config.yaml
norm: "rmsnorm"
norm_eps: 1e-05
positions: "rope"
attn_scale: 0.177
bias: "none"
init_std_o: 0.0
learning_rate: 0.0103
lr_mult_o: 1.5
beta1: 0.95
max_grad_norm: 0.5
schedule: "cos"
train_tokens: 148700000
max_steps: 9076
Each number is 500 + 25 x the weight over its row's rms, rounded and kept within 0 to 999. Layers, rows and columns count from 0. Numbers have three digits each. The size before them is the row's rms in percent of the matrix's.

# layer 7 MLP up, 256x96, rms 0.285, rows 147-240, columns 48-95
113:488469508492488495464500514563523484525514499496554520477529563493446473496470475472474518519524458489472500507500493508503516485532494570483521
110:488511497476517485521467495501509501465478492518499490471503464502471541489518496526494500447451566496503514512487475524531501510505536485481457
117:457456505499511522505523537513527501506462502482533525493524481515517545515511564522502516518483483495492513509480487449491492471494477508496496
103:507493541486527509462512453523514498479501494510488446510466474524461488525486497510487483529532524495513508480472474438493528520497499498512512
087:495459475524540518520516458483467508486466528580507502511513528460470463468479540506463542486509510535499459498469522526531522510505465479515505
074:535503516486481503478503505486486462466507500512527501542485519502529477536468468499483517519516496513467509524486504492469466473507493491518484
121:484484529501514510508514512530498465470467540479500500460489504504471480478524487452502509483500450449501525436530526488447472459491506503479519
088:537512495547453520482491518501540495443493511490521469542533420508500535484476512522529491502472543502469533516505473503466481486516522534543502
112:490549483449538463534486491536479514503573480514493495457517487500494478467500500507464493502466516504522544481508526525465508480524510486457519
104:515502491447529474477501529477508534500533504492513495536493472486498483508485416496501504460475519520473500504489505526522510471540491512500547
098:523474528468474463538481508513507488482513463557512482532479500536472482509531472539458482531490487499495474495448456503522519506547534499498472
109:487561510435511467534483506480535487521502526499467482519491500502469517489511550517496453513485486542467500511481486471511468541508537506460484
131:471523484513502513491483531474521471476551505485483564467478473518487504504506464458507502489549510518546506509507490511483527484475552493490491
122:511497511510543514515524469500519505522494468512510511482537485511511528503482515515516497496497547506525534499558540505515503511471415488496517
120:522508533468497490454523506467537504481511514583485568521528506506466482487515487504513490541525520541503567514494496468523473540481543491466488
106:529488513485460537512515479499529514471541528491489513500512499510486463458483507531498490512510513525499526502516473455561472547511525488495510
101:555489494494506481502540470521487504471473510526490465526476515485476500496505545523484549498519447491489551486472515466534500484467483486487485
110:535488514544526489491468513479508518519476540480481506511445463519496478490513513481510509506513508475511500538492506500501556521566451481494479
113:481487479486502523510462528466517470546504497478492506487522517502492536507466546512485451533499540547471491498475497499447508508482551526489504
075:474440466500476484530486519485484475525538495489475536542494493531538511535492536454498495511477527554552496530528465502502489516496476474508463
088:501502471519516467512546458504542514533514516536543453522509461527509499524453496471503478504520492521487531474484499518508515431519489531499480
093:484460495471560511495462503560541497536519472478531512513517499507505473533501468483494473463466467482517479493511507492469507481470555521491497
100:558519499471525505518548505516498516558512488493475503520435529479520482483479459486514497461492500506478516501486464478472496483529482501461529
113:500499507497468485501524479506506499527517543457460461465522466501503478489489505452527497479516494526487478517488471464459507449514488456509458
109:523506548507530457473522520491460515466509448489488472487509477502466547493482473456510507527503503493519545490522487484509523513502518518487502
108:489515490509486499484487493478484467516503510480519487500472465531459504469535495496503484514506489507492524466521442544496471475484520513521478
105:491503506495510492485514477480508515481518493517513449491479503517462559539481433485518524518549501535457508518531491503495522476470480494507534
117:504456504487490471454474520488500466462515502506515470553530456490512484486498530506493500504515510468471503513496468491498541479446462476516514
083:454487486519539481495535512548509512487465450503484501481520518513526510530503450525509498493516493496498466534471520523524504510527547465505499
091:483486513469505485521497520531511478524516510536486514524533485514454510494475485453525458493505494480474561522526503532443524538452508554495482
076:450505486503518473508492498500543489499487501506484462484446494471508483482489493533472472528509463466505521484460505462563497517476538466524547
118:456473534488523473513497525515505510469483499478554462515481495502519497504537529481519526503484454490430537501511462534490489475490467483482462
116:505507516500502497463519495516497500538512475494504451485476448540471500537474492562482511470502480540496520524515523470550528502512515490482533
085:522492528477474493464488508456446494455486483514507507522546501520490528514514505487502482519536506469517491490558470503511524485496488500520517
116:502526505538505535503490519505468433524481494503474488521467535511527479467503517524519507509470453507532516499518541525475477478463480458515517
105:475532480485498490498509509502525541486499459491531552495467464468496478474468495498456494493542528492459523481501492518534481458525477519507551
073:561501501540505524501542546451509533507472483502491510466494489554522472475510478540492499490530529557521488513471505521506521496523507553473503
100:450468519533477516520537496523487515538508516466487490513542493496528494488535474506471530502523472486531471480496537495441474434494488471490531
105:528492463507501522479530508471483519548520477498493530490467471524520526495487535491509482503516473517524531500513488453459504479485468520487507
073:515525488535486510473473471503491512499541521464496502528485492509461494499455468495487496522513467565521492504499511530525510528470484506498527
077:541512485525487459497511542485513487493542506433493481487477520486522511495513490505505512506514509492478512523454507479509490446504495504490466
121:490486458457512500519497498532490512497506499488492482516477496535487534512493471477509518469525493480505565474524518452490469480539488553550504
116:503479464500529497498525473461515527503493476524515478498545513463499522461490525539478477514489469494451516470515465450515521492512480569490504
091:493476512537512541497484513493537524494446490526526475509507527507516461517479523507514533501494515501519516525497516494519470512505500471513446
089:475516499454476486494452533495513482512487486483509508512521446492498518496502461487517544506488518491483522506499458488455461513470495493507503
119:496497474468468482536509514491504517457516524518480504490492506451509557497508470480498509529496501537507469494526484550509510554528489484520483
102:510498485530503496510472499495489530468492514450539508459550527449479522478454537482509539470461471484504464501489515524502499443480504506517521
112:550512528520502506477436512472522490524489514468482499482526524513504481452470506526516515515501534517465477522525486480487576487539493500506484
104:527463529489524460479474492532462493507497485501476499491486564491495504482472497501494472516506492476512513515514481480500571544477488512487472
091:498520468439527562506535514483499509524536479521521509500508522507525526468514516484488509554506490504499484492553541471501467487440504490500521
107:530488514459472511505513530482500461556435493491490467471469491484515468530512519511498488514496463481527511470490525488507559463483469531496469
112:481508480535540490450493518473524497516508511488523477486561512476476536499473472491495518451511490482477539493449484514506508558546524484476514
070:476468476477492482524467527508480500473477500527494516476524533470498438452540478453495530530541494492517504529509470513480425504505500491484466
081:553469505476490480539480515538450507516477508439490499525516449481508498497555487497526458501518505499508510530457511532514458512469499500494462
129:483509480546524508527497514499510504507521473460538508498520530544532488469530479494470434531537493489509516478492535469516515497507541480477487
092:510503524532492490519514534498481488404483487495538488456495511522500527472478498474551521511489477473508497524476510518472481530534514475457461
122:517509493469500486475507507501498500545486490526443506438498515485530469457503513457486503504519514501524491493517503500485547558516499485503477
123:495506508479512514471502521540482481525498485538472523497492488509542511493504518507521518457517483479542484513476494520517507490546485551502531
108:519544509525519495512504487501462488540480542515441435491510448487500471511494524463486485487490529477500493470463472523475519492489458510491525
085:492487541507538512483460478503463512506528520480507492498462523453503514476452539516520547464520502476474529499499476482522476490458485512473441
126:460498474486533528471530558513517503498540532522535487497495502485499506468511512521462467514509514478551530530481478535480528502552519522495513
070:431488505509515487517515475500576479523541533482526553529502470525497495486492496499486495524518459531491533497505550511550482480497502528526489
079:514526518550514480478471488483510471471525506516535458515477509521499488487494540526482469519502526489488533469482482551487527530522528507563475
084:482491484518479486532483463487449523531506508523507489474530464470479479487511490527504532520479516509502503491468535456506468494515532492564530
114:497513476499510464479547452503506519477525536515493449488480497519508524495485457516489474526486492501497441486530482504492513456471515539507459
090:529475496472542494482501479506509485507492525513491526477435493509527537447510525466474492499486483505461522524482491514514436495496496506495471
091:480501495488500521491498481508533484553508521485532491546499485494504496503484481527504445441536445536499499498556471489526518467518465534513522
094:505530474500528480529519515465519508515465533499489511523508546465503546450481520477498501511504509502478463491482520476521531487508477521496525
098:481528491487553542554496491501514514454524464500530487493450441450493525504496505511482553504495526521469476533482480509528464494487459505504513
118:456507472528437475517540474535479492473503489534472485492526479420478473542506540512517490465482503482505509493509488539532471476478484513514489
102:509503476518535489501482513525523532523504496484528447445483508498471544485461507506484465464531504491481497512497499558485482477540500504517544
116:460499530497518486459568484499474484546490480489512545506510497497525508513538504453514508527528507518498487498496504485473466501535528481508518
076:486484496566511485521499452502501486470442469539458468494508497492521456497504522522504510543474455493498494482503535511522527461505488517506502
112:522501467503537467517474502529499525524477482462506491489533516486532539542497512489510473508487506517486486521527488494471536493520497503515478
107:555523511504488503439480467492534476461536468517502519473527471465490507548499526494515495484491524543524493497553482526482460534498510488474528
092:538501491544523466519531472499541489529521484493506513509510515471463505473507544479495482484541479508510479542505527507507503542537518497474495
064:542489480497510487503516444477505505560512519504513503482537523506492471477464507522506485504511466484533484514485498530532486516475539478477483
080:525518488491487500526475507484494467531497512495517476513468526460469511511467524496502549541521493520542487523502478500495508495523477516438502
076:489497521486505453529503533469504534463492498506519464516498450504478503512479470497475541492491502493519459478480531511515497507444452490532514
076:507496499510519541519489429522492477512472485548524525503485520487509457471488484482485459484542482526497521499526492521531539480491510491468512
073:491457470483479505484455469504476562455493491501491502484490544524457478525483479501525472482501504525501496525541471501482496492499520505511495
070:486507504509503503481434543482490486499551448503504511507518541479529486494535497560464504539522512549482543525523491499540538477493533462536489
128:503488475470514463517471499486523495497465501478508516510494458454502511487486523451502528462520506518527488512530554472476529486487472463499524
074:504538480511516517440475509483528488508494477507540514486466490517504505499473502481522541508493506496494519477435499497506486462534507505495523
122:499502488475517504480544540513496449510472512538506494520464491474512563525524506480477490497536447495501495480457504523505511502489497502473489
088:497526464493485490467477550491479509469531526522463487479475482492485542513534510523459499498533496493562491479497533475484460486504445479512502
105:505486492578487488485528512486492524473489507510545474491517512485495477527509510480504495522525493544513509521490521466490511476505508479488475
096:519466512515502519525496532469508553516499490472537534505543517492516483487501459530494464537474512520519511475455499514438484524485513487504535
113:503505537502502512499508494514508508500480559511514498471513537478517504463483432503470496481505538526521485470507510473508466509507511467491480
117:448520542515510502488456472534504499552497495491542523538466504518533508515472516522459514509493532519514457510520508514520499521504494521509521
116:505502512501519477483555536505482520459530460533486514455566498478493480564487510479514462466505471504448489493499501452481542495518528493485517
110:495500505493514502565497520518486487512505478515516466490504497517524495518479530482526571475515521522449451519467502487477498468496507516472513
110:506489541486510457480541499424474501489540518503486516507456455424521512485553467516506524501498540521484486501497515490515498486493462506503498
106:472471482500516477503500521539505498512506478493465552516485504482563500467535504460484456479471516508453504502492451482475496527492508529458518
# layer 7 MLP down (transposed), 256x96, rms 0.164, rows 147-240, columns 48-95
109:566471500504479463487522505511472486536501499504512470536508496488459463502475508479538500514493494493471504485482462443514540518493506619476500
116:497479505521488516564517479537511529496525502516533500507486453472461519484507505502472517517534520508547480547503535497485464463500493448502497
105:509481494533507465460492506541459471516507517468501455517513504515506507500483509494498495524554493480517568506495505494529487467522485498441490
110:511479499516470512516479494488498518490494522522501500502452513476493514546555535506518522509518560550516497491487523525504493510465558465518517
088:494480486453476504487477514490479516487497505543479460537518499552561522505483528553482502492465513469454487536489494475508487474499489478477527
057:494487524474526480528454532487480531521487506508499482488475496514516530503465500509517493483509501469484483483534477536479527511516449470458497
113:518511460501474478507472498523475512509490548489528504474502527461497493513503473496465504473564530469505495510486565522527546499442486458513526
080:462498458470483501526512497515482508529535493525509494488469521506495498479507485516486472520504426522547500559464497525500513487506498564498453
116:519469491505498524516497469486521541486581491496525505510511459517521482504553474481518492528483492512525460424542508509497506445468484488495494
123:505474479515489506533516475495520465488521518544515528489552521520538509496531522528465483497537518479494537499523501474512478478508481491503513
119:534515492507473564467541524524532479492437494491499467496505501525510439531513477464519487510479494494518519487490491478496489472518474471479483
116:484519527504501507551505481477496477466539491531472527533512495475507517474474503497529525461519549502490532520486499486466545497517522461481481
133:524485528523493457523519496518509505512537506498433519507497494524495498503505474530516520570481504472507538481534473472502527491485521540546523
127:535488545535524472499468547490461500491501513482522490482516533464501476539488482519479480524481463493563489472467481522526490536493498483506539
122:539516507501531495491483507478479510476540455510523520496512486513512484492471518497525486525483488461473544503506477516491519445493481487555498
113:525526494523498459504503478512524437498508539489493491541512519525486500470496540505561492510502501508508494510482476478488539522486536493514483
106:514481504528509522521494496524509493486448541520540486479525524493462525511477543482518505496556500500488542475514502510534531503500451494502508
116:526523494488486489529558492476531529500507487549496510484489448525495486490488466518491483472459532524507505496494442522470474492493518506507508
117:481565569550512493506510529503536456491469506527523515488516504506480498488486516503548494519490550499518503473498486488479568514523466468478452
066:529527481507503513505509495529525475450497498514507489488487470485474467487525526502472501495495471541492498507465491456504503507490518507504523
072:510505456521511514510446485509478446523541542525516504488530469505503534504482482520511487495464521507483515480513496490528480518515489566515528
096:501544444489523501495491512455482455507499488477488510479502519496482498504470480504549480463518483510506529465494475474496508509507512486491480
103:512524515500547499483540480492486496536504536465489548445471507523486510504508452475469516491439490463509506530488515509486472493489508516517493
112:501452510472510509491507496503453501457512506517475464500493506482520480502535518524528461478500489501458563505457440479452459524500501517505507
120:472485491523455551512494525488493539524499495521533500480476497486508519474496476489486490489524500496503480514504495510475488444429463525529459
115:515498543518522513489494500488507534490461512523556492478523507492486515512508460470506510520472541493504455499505465497527510509522504490538460
109:500521499466461505528516496495495512470504496493463496525491509566482507441523484521499495499523469524497542513486470547533530548506498470490522
120:528492506478496488496507529509533521466484491499463495510517480480496494495511542556487485526498500515491531528500505459543513479482528455481487
082:458521482488494485488521508558497534494506504495515512450464494497492532485504458539506483531506511470512527471485488540499490472565527489500492
097:504556504486511469507508507538491495536482507452495490479429453479530513510485539514472506495510513493493470516502484466518497469507497541516549
059:509477506467506467472467515486469537514479527502466485488507492504498507536461482507495494473512472474518471470538487530496501455498488453477477
125:492481522501500498530529549503534509498503511516456489521497527510474496473508489548454502548489529500483480492497477505521508527476549457503500
122:572526496523485496445483477519544477501496512440482508516494503512479473489496503508490523499484536486520510547501495527495512559521507474518511
069:447541507501490509464491524529509439488499532519512524502457486499480512458489485473523483506550537511527521499487482485490522536519505544485550
107:507501543537483507479537524504467565483503509520490507579508514535513514473504518512515461525500511462535497478512444510521497513516489463510510
108:466528502484491523470513552504456516520513474539503496508509470455491479481489497459501488530494499458490510476502458489504485506516548520473468
069:475536523490518479497520458507518491488485476499509502546487505457480531523484497528474522535458456476490522470527491483497519491513521468522504
107:460464487525486484510503490530500506475473511446488470492509558469486532464509467474513511479486521503458519533506496514470523498522464515457539
104:490505468461478480517498482511517528479497517495527486515519511515461518467483488489493510458513493499509531510465518517563501496509521495492495
064:491491514509527493515487499471462519521462524511475521469485538487525520525503492510506495489509487490504486511528523538428467462482512469463453
089:471499491527479513481514534523489522513500528459475498442523507522471462533532448476523489478490503483544488470524523492499498448516493458457475
118:473532488444527489487501490475458476494537476525520503507433514528516486487537507505485510494497535480523485469501501515566488504529514502511507
093:523521480486502480508518499495500514481519505532502499514496495506501492490471503515542461525495472513510474482490472508545523502526467587541485
092:527523519474479498479550521478472537504527454491484502464475431483493488515520443474458483523462526480457498497528455519482454522480499486513500
089:486451502465491495472478492521492486530516473474531469495496462525493519529528482456465516514494520512485529504493481547485472496489510466519501
124:524497490542481501497523459544489496507456516437493509507554520529485478483499480486473525487478530496477475545486481482464515510481499542482488
089:467494491502482485557490484459524488511470519522524481495530492507531487489494507500500471485518460575512502482487506486465540484499488565513514
117:488498505507445509520472487492478452525514564517507489466509523525528517484504484427502534513519506504477513488528524478516561497502510502492537
113:519462509503520494486457499503499508488504463541521515543460518508486502511487527523545489525522499542510518488473497498500498478522490550519542
102:505503499479519451498495462529489521505478487492523512496504461516474490545503527525517504511506458528483472489450461489556530508497523495486459
108:515539509534501482482473504536476482503505503471529481493517461513493508474475541465511511460517492504502515511496482477528536509540478532441493
126:546475532517531519459503475494467534488528498477507489517514478500525494510501504500531504498480491533498524534521462514455488520486474419508499
074:484506521492539475490535480515529515496503482472504467520491503506519538511486477500483518508449491494487472448503462499496554506516496496505541
072:508504497538536470461527467510542467459519486532500509475445528509489518454469509499547506484496469507517517509513519488502514504475565488516532
126:507495539487484519512533499503501455490505500485522511478511469511485514460524540484461503513529490492549500522501470508472484493488521469484493
081:531493506463537501499514522524457557497550493506480504487528509516537477504517464486475499460482485540517490470483514529482498464488503445482485
118:476510498452483520520518491516509548497554499521511511461508502498490531492499510475465461530469543509480514529524484525490468535464489502511535
130:493471488487517485477502505531526489503513523491528482499527506507490527513544435512484498495487475494519532522483467567450522520536501490528497
117:522479527529496491480543491507551500536461522524499521523531557492482502562555507511494535498502503537515494493488525485520490522487520499491503
090:510492524487507511480497477550490492469465489502468544490461486502484562494507503485480542477508492567489532512522533459522498467455507494506503
132:449520520524553566533522511506489496523474524541519490547495535495506523488506471501532524512535491481522495490531449455465466510519512500492497
067:503471499475506476495488506490444546545494533502481488468522526505527526480490504517529491505481509438469507474520485563484504492463490512469450
068:478535523483477507513509531463501457503500497510516520485513475494482474472509469455506476516536473482524500493507459476504530519473478550504513
069:493496486499481477485513475512490530493448522492536503509536523465551556513465470527499472531481481514488514499521476466521483478488478470503497
119:537470502572503489489470486478499485526479503469534488534495541493486477537519483465512538493481496527508466524535517486491507525517502536491538
104:462480489484489530500497523521484465556535485482488479528496524511479556508493507515497502542482483462471458482515482514527504482501487522486534
095:471483523462510485445470512510501547502511518492496485498486491506471531495477463495483510497521550506469492467503449502498508536503492480442478
095:493505531492509529472493499459498502507484566520496482528476500501504499460526486515479453494511527539498443462465479471523489529507463513472461
106:479458517482468537499535486510505515538500461480484467538525494501482476501477479504479516525444523525491534522532497432496467506484518501508517
112:456510478525506509495533509524496547508480498458518469498516449490485500526494431489510456551509534543496527494485475493483474450496450478493470
114:492531516507498495486459474518486509525501541461566499511496494483512506513513521471508490492468522487491490493519518511488483526503488541512503
119:492501481484469487461527501468513462539518456500494525516546520515476462497497498496487475531482467502486527500554494461515481532469534504494492
072:504518462529477506529451512514499460487520513488525538510548471513491502469510512488467495452489541567521539509482513512536519513509471519533493
117:537491486527497501488509468523516542514504494452490496485510511487461464501499439471522524520489544470472520497505482490524510512520477480515474
108:525538472486476515506474454467483486525551536549541484549473476465544469464463505523483533527494531482504471508519476496469458483546447510520492
113:500518512476497548525522550470474554523521486479518514520476494495497491507477483476506507504441511515485465466491521486506525493495507500531474
062:473524476501514525475523504498525436496496472519497498515489479507515528505502503512462492492491457499489508470506502503497514468490505538519521
070:508491485495495551477485533503483489488509496525499501500535499511513465494504506498539497492573491539540487505477494513514511527495510521533489
081:521498527481560479515467498476506515497489471472493471469491497501507483491468527500524518556476495448502524506520457529463494509501505428501494
076:479522536483515459469528472480519476518477523494487513537500527485512515506502531510501513531445521487524508475525517498462488471511506466514482
065:525516493484519502494521501541521453508526480519544506496541474494479501487520530479471483496530475545504532512503504466520527508491504530528507
066:523483521512494460532474519504481514521477539468473519520499536529490488517473474446536508502480529503539475493502495542486523519494498442487482
132:539479458485538515477491468506531496492464514554460479552477527492525546493484564472525515487505496533502470516519495482452534471524541470480470
064:541493499492493446491461489508468555534447538463488464458485492496510496493514472495519494513494501468502517523524491529470486475486474477475463
123:538511535491488497508534494481477522519499511484499466510477525485485502488512490462479486475484504580500481427479453483507500499503479493443446
088:498516543492479505526501483472471488483495519482492511507511437483515498512506541533485505482466485475503510505507490523495503483507506428492517
115:494471453526485495512473464499515527485500474503489512547505508521529486508487511508478500523503447478482488497511517519511500486502498546513484
097:487450509485477488520512494474529514433510518494503500530486499535511514514524519509426510476523525491504468463501529501500482511442510551478520
118:467514499477480526544553497494524524469495501507478470468489437483515495490503532568473492463541501508505499527499498485520489506510499425481493
115:495494488481468474528507496472476495478555475481492462513453496499530527513518444494462487509496473490494506489487497522564471504494485524486546
125:471526480503500514492465555493543497497493477508472475517454459510503473527520499498508479539475529487483490502532494472495505483478498494498492
093:491513482496466499523503486517519482529505507464479500500473471504477460526495481484493507494484465468543492516533497516507515458484478487527478
104:547455487518494491523478494498477480535484474544508503495477471470526473537514478480493534495515531513468466484490513548516439490501529511484525
111:499499454504483459453511431510506529491495499502476484519527475470534495494500493483482470482479496474492530497509551496478524509518473524487471
# layer 7 MLP gate, 256x96, rms 0.26, rows 148-241, columns 48-95
103:536499467548519516515443485461490514507462505506513503482519507505525507483519520489515471503511548522536470546486508474544521521486566493505554
102:498483492500513504487462539480510507552479491470500510499529514494490521538488542517508490513485536483481505529486524455480479499506520478461503
098:462479508546479514480474484499493493523459489466542499480470523496482438513537496538519476537538493472496515512475522481501513539526485485511545
077:485480485478507505513466510490464482510473495554520503501531523458538501466515538521454555488512485513472515520500472480509537513504495495525478
070:470477479463490491513493474476536507512483534538531495502459490529474518507542523504506503507458518452519511538545461494472460517498456487518509
108:504463524480497498495494497467510466511491467511525506495475466471479501517498461556487511483515564558542470511516470505489546550498481501510474
091:481493452526516485489476493500494540489474475524487507536536544441524442496531519495479510502458515505514495513468472489486502515481517500499522
104:490497504517532524563479501488490499477499493495489493499470493491515491483526489533470515504522549508532517497534506499495519500483498496516448
115:493521485508487510530504541502447507517463497510501545508469499466517509493481553447508479517462547494517481496471537526492535509478540479496467
108:493471522461503526550508537508462510488484520518526529503492521495461532497458512496521447509509479479485548485515477486535500505483479503489490
114:475463480520535540477490507502488476509479507487508421472475520526484514489504486552534490532492479519526483501491538564509505488488438495531506
114:490490487493465425518521517494520487465470511518507496464539481519515502491520469505499496520501531491507528492514521497482509452485463534510536
124:501516469500476494489471486492487481495470483507506486506502501569516491486516448517528489504498509473514513516495554460531475475524461493509530
114:457481490498464450513515492470504482491515479529469502508514457484530468510505463520511512509545499519532495510505496546504519526484488519485522
112:519504468507469493568481511491509493542509530558517542525454509509490464442509509507500473491526506506537491504518501495502526518478535491512541
108:485507474539517557563442458541519504536510504504510510480482474506460481515513532489490477507538515535511488526511498481489471523526476513508479
110:458493446500497520510508497479457446468482465491467504539529556507481497540522560535502520530544475530497482510525527494507459512505495510476551
105:493501527532470502534500502511493472518498496493497497487431526511501520445486542518488481501529496473490531504505483508497520476471487558508489
075:480475485503492489532527521530532504470520473471510511453514515513533517554468460469489492485491472516538519504540491526514479515545520541520482
089:492486502472519519510491520436500486565496554487462526508525522516531489509486526513528489497498523487538494542527535483511487539443527463475477
098:510489505508515473482530442443513504472525498462461483496506536537478496461505570505509508492494506507505481567521517518521530463477455507504492
102:520522484521485522508496493498486471494475496524478504478492456510526481495511549538521491519514502500535488475536509499538474482524525494496481
107:458525502503498547523492486473535514523492535533496479499511493543519486438486493492503513532503515475479501521551493472535472520519452489496484
106:492470484511510490510463485474491449522519545512466535531517520530457509506488490512489491471494425527509506507520477474536523572541484491474533
115:508491514538516525492472509544490515470532580468475510524510516487492551535486490495497488479513488519494498537486525493557469465475509494509496
100:470465479487494518526501528505493472493471485509503500462506525489484483473501510546466499470494536542527522459460524492521469469522528515479475
125:524564482538516510509539498525479488517484560479459538499494531535501501503487480475559469497514488499512500504532499480491483501502568506476498
084:475543516473515482510503490519496511484455524531472496502569503498509529529495430507519478510505474481539519485503528450493499520513545508497479
098:479459500509517549503484527471495529503486476493565523466520502520513495485498494460457490497475492472534523504524530505492502514470503461492486
082:460502544479460477474481559507494516482485537495470541536517484510455496551518481517468450470498477526530506470542485488501489516510490511488491
103:502493513528527521497493492437511498459495524513525551486490514524555506499536476492517478473485515487542488516493581510504472465482490480514465
116:521495466491459492532499508447489447522538514505500461456453478476479505506534469483520516503500475549548452479524543512496530525466533495522502
080:505499509471478496515500524463485512501481531480529491504560546499485475464520504514509503481525516483544511555447474510498460513468558463502514
109:483511520533523534503499513500493487507529534553512510499454522470512522438492521476521471501525478505559483540524524492530518467451541491499530
109:455488495511483511470490499507510488525483505499516506477516464532522519468501515540504471506491478476494478543511539533538496500499515524503546
072:513540510481522502490516479489499505509456429475504475502515488509501523552471503523447503536474513521483517466532489513496519487516530523530472
100:470509460478521489483502511490494490506512501489522530492498489505487530470518488555485487479534544535531517501482498467498503529517428518488524
102:513466475502465489463550468449508477475548541502495549514505479461526477500496482497512509539509509513535556549499493461505486513504470491489514
078:484491495561485485532478485512549472472500470481468500504468501497479553506551486537496510513464489518449460483511493488478550502497526462488493
083:483484470515501499508489525513488501458567521475513551454480506493454441498509504521479485542488511504483535548483494450497493507533506490447528
117:474507471486487515499486487482527529517494522549457516493512477518500513468500486477519500508494534550541497469501513484499523506523468477500531
122:509469525519466494541486516460471492472519520497494537476479507518507501507530502485506517518506536483492494518483528485481465482508511447482515
099:502489526486459482492570501494498490481538525513478535519432491528514512496503535491502513482521498518483453498499465515498534500434516486499470
090:476494527528480455470548533492474526508485538481483496475518511505490495525496499458535535484482502551526473525498553470486514454482507525455531
117:449516481479532570469532482504497523508507489514466503496478510530500507506543506523511464482483514493502519519474496529471489498512535491512495
107:497475494476473504517546503484517457503467476524470487487455471490492469463493512479515497486539517515521530539496519527473474502493493469448486
115:486488483478473490540471513490480493438579454512482487509476488521510536482500446528507444476554506539487490477510518500534522488502527490481508
109:486497511525496517509503516489527468484525499469502518473517485509515494514467516509472531460501519504492481513495536463521498477489516492491456
091:511510477498488477509526482485499461482496498520475466488477492532503482500439539504539518487510514533508501524522542498525516545453470472473508
107:496491505497546436501476481477526512488529491551490514526481530537497512495504514516531507496556539557480486507492467545518477523512545483520514
123:473511468482456489503507466510513463467530479510542525514516490522545473434499476510510465495529511536515510513500522495505479491478498502497489
073:469498533514529458481499476533500496506489527473508499537506531511495547506506487496503527511495478490480476463549496488498461487555490505488538
086:482476526463493505512523505483468507506490518533474483541524519508469501493486482485482447497502521449483495500529545525448525515489471512440484
118:483481484511531514540516528485485511483493466475522473474509525542475551478541468465469457503542502492509521550506507458528500476467539498463478
088:529479490487517495540519523519497495517499539517489503505518524474475523480513491492514491518525512467490508522522547504447480541522470506511484
116:480525521508497483486486480503466511507443504500499504462489526475511501484513541494548474487539483499483511531507537516506493508522467517484490
120:505488445463524534512532485527522467478520478499536472432506474561464475510493499545472498489536491467509485499525542515492505464480493500526501
101:478477495485488516534478505477502522501481474488495528544462513505491457470538524482494486453495501524484475507484525479511512514549503509515489
083:491496496542514466475436516459529498492501522497525518485533510545475468483500504527488474484466522466511542524463522511497525490522504499509553
121:497521487513552490499520498481513494489543510517489541457500527503490505494544508532533459485586527540456511520511510486499502503490542477497474
072:491520498503478476467456493540479507434510459510513510471485516494487544471530498533462502487505467512491480478548513497491506492527502444533544
087:490499488509469482500470510506495496510479503472495560529449483467509501507492432537533519494552460499521479542519486504495502476528489513460497
081:487510528537481489527540519514483447505496538484499466499518498493455486497475517508496512480488481490459453529520534481443512485523522491523520
106:497543474490489542540496493519493514520528501519520508532488512518519490517527434523486484495508512492466473516450476477512531520491510475507527
105:521502550462484482496506503523481482545523535488439480477496464488503527493497522527529507524506552467528514516533485520521483518479506504478478
096:518482555510466519495483436531521488469522501527546476508471496503523493497523516539496505489520488510516501484540481462498512513484495449504521
098:497476512470500515467489494476526506466485515546504534492481529504504489471505500534495502504539528526505504501498509536481484503476454491492544
108:458479450488506548544461505450512526471490492519513477491507464495518515460522477484487514483493553519481528524510467471504479519482485487484515
107:509483511509479521512488490474507508482540501547495564501499503486525494519525513515531489549463530511503506528482511473522476464485517527506463
100:466495488503498485472464522514487476520525492514470541496507505500473492442538541493470511475476538499474474480482516506514514503537482497462452
118:506465494502481516516546496493538468494504535502502506477507501496487494435464513512445547504497489537484539536466535526519503510509513485497534
070:497448501484528481551504506528494523480510477499466535462500504478470504503487477459456524521492512467514515506513494476500489533539507493476569
104:450517484478518517547514539494510482521467516513482488484512511486466491487503510497514537436469455482534500518463513469511496475508502512481517
107:450523492482505513522474506504544514481510510535481463502560516519489510495480489523476505510518514503507479478526482524508489550427479514511513
098:484451473518514476523476482514519477486502518507527518500514541494470499549505525479461502499555472468483534529515498488489505480505522476471501
066:452517487480526489510518477516486536484476492507533456511460528499502511514454509478490467552503493480508521491494484545505498484488520463542547
073:501496514509505470464487488553505467485485474494536521465489491506511513474494533463497444480510472483461525495513510452494513486467487511532483
077:516511475452536497516490565467503469480519517540480461460506491490567523573505484514512505485505500505510477494540515487565497503496482494501492
081:486517539507475477458496431507469493521473467516504527521461500489522490515535479455479458496516480470522557482562461535528555510500510500481493
073:462503496515457477501520506476484482460499526460478479494514496486524465505440498515517531465499506462547507501533481475515501488541497452499492
079:478508497502491470470501481493507510492481533507482521460464511529476506509482477481488513516481494495518506482457496510531532507526430439474497
122:488510504471524453496520466469552486482489509539531478473485507462517478476480498544542483480495476520501485534483493535532500535508491522510474
073:480460512560524524524481515501495490462481439472505543507516522487558517514503529502499493548510527456543494517544486503497521473501467480531486
115:492515521454521514501470471476516520525480527528479494489536438478536466482469533478509525516513541496558521511535526492539501523478555478526481
094:522491491472494483483459532462500506473515533518481523509541495493482500508523516484497529465496468505549505506463539450515513493522499455497466
114:493516489519463498482473458466465512532519521492506501460541534504496517477507503447489487527500505460486503518507518443531493488510496500487484
096:518468517499481533494488464498547533555508527539501481477516529502510475514542528502494441508471506538496522492479484518490495488497528488463502
104:457497509528508478523525500476521475503509543508480480503497524490499474492505445511498499454502512559541524469519493467520467519472538514489535
105:536523466560509534504499532481540499520509522549484499518516544490506501473492512542489548509519492516518483523448499536480482480473495500484508
118:487494530479496521539540535471519475484519506529469456508497501511461510486489526487518494474533500495475496484455536531519492457495483483519554
105:525497464491497524517523540514472475486495553447499489477495523467508555495478547547505502471521503493452484537530499477465467497509516511457483
107:506487477484508477543481489494514513528514525439524531493481517488451476491519486554497493511482486535505485527480505483498485482513460483436485
101:494521464516488505485488551503510493493520518510492501470539539529504517467497493494464433466545532449512514499458526509507505510524527511513498
094:538476516468518514506508535486469490505488522540481528523546469456517496512513522461483546525474542490501507463499510461506466509493510493457500